{
  "n_layer": 10,
  "d_model": 768,
  "n_head": 18,
  "n_kv_head": 3,
  "head_dim": 64,
  "d_mlp": 2688,
  "vocab_size": 8192,
  "activation": "gelu",
  "norm": "rmsnorm",
  "norm_place": "pre",
  "norm_eps": 1e-05,
  "positions": "rope",
  "rope_base": 10000.0,
  "rope_fraction": 1.0,
  "qk_norm": true,
  "attn_scale": 0.125,
  "bias": "none",
  "tie_embeddings": false,
  "parallel_block": false,
  "init": "trunc",
  "init_std_qkv": 0.0259,
  "init_std_o": 0.00473,
  "init_std_up": 0.0259,
  "init_std_down": 0.0031,
  "optimizer": "muon",
  "lr": 0.0175,
  "lr_mult_qkv": 0.4,
  "beta1": 0.93,
  "lr_head": 0.00439,
  "grad_clip": 0.5,
  "warmup_steps": 95,
  "schedule": "wsd",
  "decay_fraction": 0.617,
  "decay_shape": "linear",
  "final_lr_fraction": 0.1,
  "batch_tokens": [65536, 131072, 196608],
  "seq_len": 2048,
  "doc_mask": true,
  "train_tokens": 955100000,
  "steps": 7706,
  "dataset": "wikipedia_en"
}
Each number is 128 + 24 x the weight over its row's rms, rounded and kept within 0 to 255. Layers, rows and columns count from 0. Numbers have three digits each. The size before them is the row's rms in percent of the matrix's.

# layer 7 MLP up, 2688x768, rms 0.186, rows 717-750, columns 0-95
097:099130110131156101070149138144112129115110118108102118130111128134121109113120098128142116142136121132169136118145128073098155136138139182097158128174129129171118130175120135113147167130125125106122101149117121083135126124092152113121102124100144144139095132097133101119177123103126139112
103:129161113120167169086129120145128122136107155153097130140090153127134067165123124092129146162084121138155125102133096094096150157120104161174165137162122141116100206131115091104117154114088118096144128160139130099138149139151120123100133104127146159189127189131110117085138145138163111109
111:138140145102120163126125117119135137123105121128152153066116074083138146132114134129160106129135150133090105096112146127101175111133117151099142142101140140122119113131091106117087131088147131142137128123145102138137144119109091117112119142117147129127120129130102111135159133118120124124
101:114202135163151142128113164094142119134131110121107134156135125141129111118123154163192131135067158155163128187111130127116129127132101173088133122110131122106147123113148130078114130158124134109136170151124124103117131128089099154141143110141079089136090125132082158102112141130130086106
099:132171109152115120097119098145116131104144144102160110106129147153142127175094144133167112131104144175135082121119142102125097097125160122140146157102132105174108100145136133155143098083126102151139116153129136084096136138147108118144187107121130149117147130138123133149118142144141124150
100:128153120126130115132123136111138161093121153130148150102116130141141102137111185123119178151113129125091142085099140125126118105124140143114105157112086144143083116145081158136128106128118105158137126122052150132120140162131068130139173130127126153110138117126104168146118126102137151102
092:126126104145130113111128093143085144124089130151175141118126108125121140114126084129129115105106125090150107147117155138130098113162117133109159101097183154160099109130129144186131148144115130107128104103136149137137104125116176158171145154140167123087139087088119120138150134139092093105
105:109123138102095159203132100072136121089169133142116185116154130132145105144180097124086138142109159133120103113145144133115098099116101140167140150107109131184105108113158152105130144137160094139113151128138096131148136159094086153131154105130107120109106169120136137152122103135141177142
096:127095103143108120151135120141103112140149101120111115092095070138096095137156141124184136105115135140122153134133130108144119118122113122152078097121099132142132145137142142077097139119118095126132154120183096085117109116156131150155155149119141118134168135073133115109116112092140137140
102:132120116080136074127145138143130121152149154162143126120134100123131139109110151144146105107118114118157152108161108130148136112121149142133158108099143144201116101119146101107130129107115094145162103120154140094124133129160120121094129126167106092156130134099104143150153132126106090132
100:149127120130119124130088135146140133149108189087141118108117115107142092076098139135137112131143123113116127100130100088110101106149152096150115162142131125127155157140148105145159145139150093110117134121146071129145100106138079136146146142091119113101134142085100081155095095102093113143
101:115130110160117129102139112112108150112168117151097102128102112147130157126148159122133162116142141085083184129101127125136225119105123114122152109099133111099108090109107136159113156105133159082108131074097153087092176089076080142101122118122118162134116127132141120168066108131182119107
100:128119083133141128166125090124099120101105155139106128129121113123139140139148147137142156113146091128120131118170106119082147113114118089176121101150127125145125094157154154144126118079119135150113157138119152145144117176154139155127148107164127135152087144132132115137066176115155121102
098:121140128093120086141131116160128160155120108122152124098119141144172098129104111092124102153130145149121133122175129126106168126145133150096124190146086116134098148113090134080157110067138169163087159107135094096099181142141129121162157109124135116110157113094109102155074112084166095104
099:150091123143163121111121113104092121134134140104160144140123160093118100133117142104128149115100156140079141142081116120143118133111118144108120133158147121107124125151128118132143145142135168110125137095092159148119140125158123149117190134157135130125090116114149107182102094103082153116
100:137078075169131121125098127141115152145142102119120103163098202118158118123160140142104119102127104102058143165154135088139128134120125151137150162150152172061123147147080112152120121140139103098101096137122157142091103106137145098134149139137150106157110112132116112082092108065147076088
099:141127120105156149110117108166110129102105117122107116126147109126115139156077130129150145105148088130096114111098121143157091139149127112129134147122112125120108117115148130147153152136124163118135116138147120116126136090129115149110059163138116132126141120114135123081135137133106124126
100:124151151132110140123121175125142129084123152155134116146055144120187116153138093079141140103129103138121131152136118123118106150127123099152149129091154134100128146120119118091125112143118100133133094112092103153123134145121140098108139165143112111109097180117159135146122127093058117157
093:144163080115105124114145145053131158143153152156090166149128128137157131077086107173143138127118126092110173125133124128101163159125144121086128132101093105115095118122161133136122130114156173150110138131129139092061177151143165113152158109159088140145113186144127121126118136160130102126
103:125148135125152127100127137121116085156126153085151115119114136116162100110094122119132107120131105107136137087138124168113148121098127129117140170137116113147131138111122137101138134109122092141106165155106115167116135169142141125105114158170189142168165098133093092087116128091127133112
114:113119092136122115149112125084131144095146149137159145134141171135141120118126173095151142138154112175126140114104169137117132107077102175085160111155120117099187173109160106105096058118117124106119127133130130138101117116114150093118069103108110147150146165112115144086124140132100107118
108:119146127129091146137134157137111142134152141146138127142110127124161130128106142149106140132113154119132134111091161107146113167158113147150162147142116147090072154119153132146122095178113133085142117121084107128131125178159122162169152139125131132155106113138141114128112157115140176173
091:119090134125137088089162117145174160126181091100113083120133111072139162162124099110124104116145139089139181104119115109158153139112134100181147142112098161112060112144147099101152158121168111127114126152127140121113135138116164158113165137128161120104122144161151161126132166114142113070
103:169135125133138126125162119146126123137075137098128184127106077175115149089126155144151117099125157128111154113152136134146156112129153153143139124109125128104139112161110118155116100138158139135109149145134125171122134121133148129119136135143112144119140156097132108139127059141114129097
107:127131095114159149140146116081128148115095116168160127127114168139118129091136138150065146148097129136131139127163143162133114086090095129126170102124135124135153103123127141143102124120123122158111122130130162142093100122160124113110158163104156099107152129097105120107130133118144131131
097:153126091115136140132078109111122170133086138130130110159153130148145140109166161158126197119116112144122124176143088105108065136168125139150124161123124139155153070121125111117134118124167128137139115144097122123143109108114125148140096139113108139095110139123156156155095170101094113153
098:150152116118114147111126098137056160097117154095138128101147115129091155167184135124090105111154117158086149115105098092146126159121130138110126132134148128110083111113125123125177113124164132138124095130150134064106147166163124126113130142084161081114100093111118112152162181149118162131
105:164153119216141115083068130155133168108114132102140081144145111118089108137132094147128156162124120127145131122142115164115129077112132127126172154142111117080088109128112080136119152117159143103191161176107125136125150112092121146118086131127117182155133133090132129126172170156135095105
105:166065137128153122131090137137133128155122109118129084119122162130137149125138128132121118158151109155123123112127108140129130125153151097116128121106137165104156147132139105115165107128139120112103087159090064088143091144178152176085120134105089155141109128156090158168106148100086125090
093:105167144100106161094115112111140140157141125139141106145156167102119109068110150148147134142127112123144129142144120112117171145124097111118098129100142129122140106125130170133142122103124139160142123106111169152126145123127150111129099098111137102146112179128117139124082119110147139111
099:085175122120115137099132138145097106151120149104125116150096125157128121101120160100157135164096134171153092077124062151153162130160120130120094144119127188073153098126128143160074075177149150161096129106132105144109131175131127138084130141133117088091137111149122167058153122168088131167
096:155162099094140095121119107158108106114092166115174174141137121126121170109136148131125162128141105142135146108107124129120161108102144140100158142121130110140082139141158147129130131128115136112093156135125093091144134100093135121124141081085130154124117093134167150132098128131134110149
100:148131106128154122149128112106144119096216152172126122099150126130057120144127165148142128122135094157141155128137120133119135146132130115095149133148125157146155103130174100134119137136142143125132174130163155155146121173140141153098116109102132118135132122112115129147107077147120124110
092:168135146119153145149120134156102101112125116151148153160117121110145109127121126146102190089187165116121161129130132120100112106133144132129128134135158161168198134119153126116082126111094126133102139145141130165120127124133128140114143125094111164122072117166100142090055114159107119136
# layer 7 MLP down (transposed), 2688x768, rms 0.0572, rows 717-750, columns 0-95
097:119105103121152138157113142142126169129143140103190078104118151155079106116140117143129134114091057123093160135136082116149095089133115096123100099154122169144144141113155110152116136128097113100115159126112105118130162109101119091171131107063108103104149079118139122111133123132110146126
108:114142104121164114141139088140076104184123112114175127146138107127124131123144171122115127116124151136117120162132131161108164129124093141080095108133160136125139148095141123154100088130140093131133056190129152113126114121134155133146121164099128089120116092133142148129153155091105126094
120:164080125121120137133077150117165120140166143165146110096105120104123112105147088163131186098149186147109098093139117140143192126084109123127065123141116130121147137137104168113177090167128165140122125146108131145105098095119120181110165126120069105146114142092099127110105102136147097108
100:122118085086133133114142127162144147075088121126124137112146149099148112143180177132103122105116117157139121114113127114077115112113134108083080109128131124142174142173093147112144112080152103135144120084104134092120075116130117114142118105085141126094146140124120125116114148147129127144
101:132122114145186153110059153114148121130175148119146132152142148128141146114170119156116135131117181116108144098157144089146112123120094087118155135114113113074151137089148140109109146098122150101138085151091126121074152158153173141168114133164154114101120147116130138116108170141106135135
101:095102158126124110129139164076131119129151122131174132138106115129092118161068136151130180124104154152123121128121146143123111134132126115120115101119116121201117118136140131113128137120131091134190127154151160159075121162149156141142122112129106141139103145155129097116106122164166110128
094:154144129092108118111171135108093125111148082119176131131127163095138123100106087137080146132104142133161106096153101135138120090100133173117110125109112081187135168144104141145158164103127115125135142101149122164151146104097119124075172107131110158100113134121134141157083127122096124147
102:175168143133145121132151087134122134145140130135124195133144095117064120148170097120153147117156111131102123153169128127060127115127111115132121183135120144146127149127140129136139129065148130180125140078139107142127121143151132110112130144116100114158141168121090140125163104138162100119
102:147112127097147163133131121119100127104099146124116142147110104118136086147163150177121119115118161133108108117113087129123111127098132144145121110113123152087146133097155133115093169121107131124116155137152116149131175112134110140116127126098156122101150136137129119127096097094109116120
097:108104143109125169163110132086152126121142129115083113137120123116112087096148120145140169152149120124170135080122168094157118134168127084151138111159134133149120116142132165166136109107100105108138139176139166131124110110146133141092137101164162144113138104155118177131152156089135103127
111:102126160167127146119136136137120111108118126136108143114163128100124094161126115149185108118140107131143147146094106161147147119140154115124113134124141145137089143114121152126151105156106113119189098166170107144113118121142112128144127166126164163088144064125126099114158084159106076128
099:128149101142134085111125124152115144152117154129185137136114115116151109136160124130107110141144102185083101124117104106144116109120141123117109124138105124177126160111070163153118125101092089184125137132153127171127106144105159125116089078164111143168147169135126117159073141128179101115
093:128112119152164074142167123103140150139108088099124125149111147198130126140100137143094140103099115140177121145115111115132105111132163130116134129161169082142116139127128126094111138127119137166129156142111094146103113104124158120139123106111130115169120141093129109148135118148095161132
099:162167132108186108156126125148144108133141160148130135125114097126165131136119136142096109126167117151163161161137129134118128125114135144108121105102115120068156167144099097156109116147119107126123137107119119124142128110091072099099101169142096118158141117077130178177132145157146118138
097:117150133099130109150145129099085119102150142131142121140123133134117106133133137138146137120127105165160143137124108108120153121140091151083139125113115157123098140100115141159141119159099132127140120147136136143090142100129135142141135090129117122160176198133142130184107094137097137137
108:136123108169109149132101113070147115105162176151099124112089095133147138159108123134139128109134131142130145111089126116116118125137132162180107134112157120104142140108137140126079142130104111153100158093079109079121147125126103150141120127099148121100142103108111119134131123094139130142
096:142142140111131088126144129128143118092113087133139108140099115106129111153114131099124159150116120116126079135122113111132086110131148113154147119105114142078118135111120111120122116145141159116099153119096184167109091152144148155126071169150137168130133175126057166129105103121127169147
100:131136133188124108088079136100139096109126105107134150118125142106149127168114092147129125133129168143117118139107115086114124120120141111156145118140103143144146125092102119087139101127095114199105141155156132158103164114105128141132122070110172107131152095148157116140121145135099141138
101:153110145120078116150123128118107097141141106124132148094122191127123093140118118131098111115100145126140093139127150135172108135098097095135095124131143163138140164173153096153156103101110107090107127124136108140094144090114150146125108059123113147107137114113135148134116145119155104134
103:132122170123169155130153146170090130162125138142130181149132157117123107095144119186114173133137110159155141086128108129160124147094137174128103156150171139155093125113137079128102102105121108150151123135142152164104128127123156146142139127110129131149140172137164112133126107111115127151
106:114108132123122129126130129116101159101164149169161154136145152128132112108142154115162106132084135139148123110121118138159149115172119157088140155122104111137124176112111113161133145142123098125138091131126128160085156151116121166123131138113129104175110168130182131134125167146123157113
100:079188127141169129145131135131150161122145104106097122109113089108154112090117103099109062138165162134143103135121103142116128146109130101128129136135150121104124126152124112101129150129108124115163146130160175081172159187111136133152133112138102147139152124141107136107147119124108124108
089:130114138137152098140153094103099151148143124114118154147108164097144142151152119101142132071118153128134165112154081173100120140151107125143161135113173152085115086117157152156120137131084137105111143093112094139126110158115123142118095126177109124140119097146142140147124142131149147148
104:132120106119111079175110150124148140128116125157100170101154135127122144089094132102128124155137127094139172085106123134067108078146150145137134133095122184126141171114137120153111154128112124152133137114130134121110132130108111130175115120197105132129134107108110134132106115132141132122
100:151111118097178122101105107179150147139121131126101095099130106132158130139126114095130149138109139108089125133114148122123067123110123108098117120116102140128142135096134132132161141110116121167135146114124115095087108131141166179163129130111143136121120168090124102146136140100104122157
098:096174103148144111104125135136115128115173086114103175141123103127133113134141158116133122151115116108117147112145119143136111114111080154089158117106134164158164080140168117108130147097134165134169101139082129104130127146130120119120082091130104132114101124102155130122100108150139158180
101:143119079138131157105126065137118129106107153117124157128101096124121168081142104139110136127124119138149137161135140099103131122154140102145124096138146156123120113142120098118170187152187122128148110115171130121130145133111144131107134137145149157161094114095114111128108134135171112150
111:146140100176124209164097148140139128104136135159114149093159101136130154147154113145145099115137128173175120144164135181123144160107114127117084088126122143126158091151130116122116135072146137134114145141098154119151121096131066157112090129132094149116117135139111160132148119125119149117
106:120156146121112101131120152118131106121143130128130149069180123110137079122110148162127126090114128154114118140132106131153144100126131106128135086127153145112123115169120162122180122154091143111106127127120093127120132140109103130158091135147126135162139145127096130087140112129098173142
099:143118179099141178094130079147060164119120148153133116163126133089142132143116106158147120141156126125117119141093103157123155110142125153083126113143120120137170126146100146175124150138107080130114117141122093100111084131083115139119114119119131137129117133122144107120137112147116124109
097:144125136115112136158131104123120130116103139100134130103140163113124148081122122097106145157152144110098116115096111124134140107125090097123154136102114161123158124128107089146142105130164146107117121086138141173154155157097098130099130102169087115157063108152121141106129131147106076117
092:101132149078151121120089135141156115143136112147128169126148088160130137153156078136157102110156074114138127148109125145121125141136174115115121111155155177104153133163161173142126103136109169088112140093141092109138117145080104152113148110075146163105085139105177098139085121156149168104
096:147120104136129131173143070073150159116142108094141149138113128117168104167122145162183108155134105116139120131113108118121084095147138155116134153158156160115089121144133186137118100140138093152145144128141117136164137159144174115147133118083151107091113135109137151159129146135133111152
092:159131151124102155103116171132191112100081129129102136121173113135136126136140143147105142094126124129155133132141137100140106089123171130064159117128132099129091115106130131130124091097116145105150122117153130133158131196110129138133131125117097162157119158119127103110117098144094175123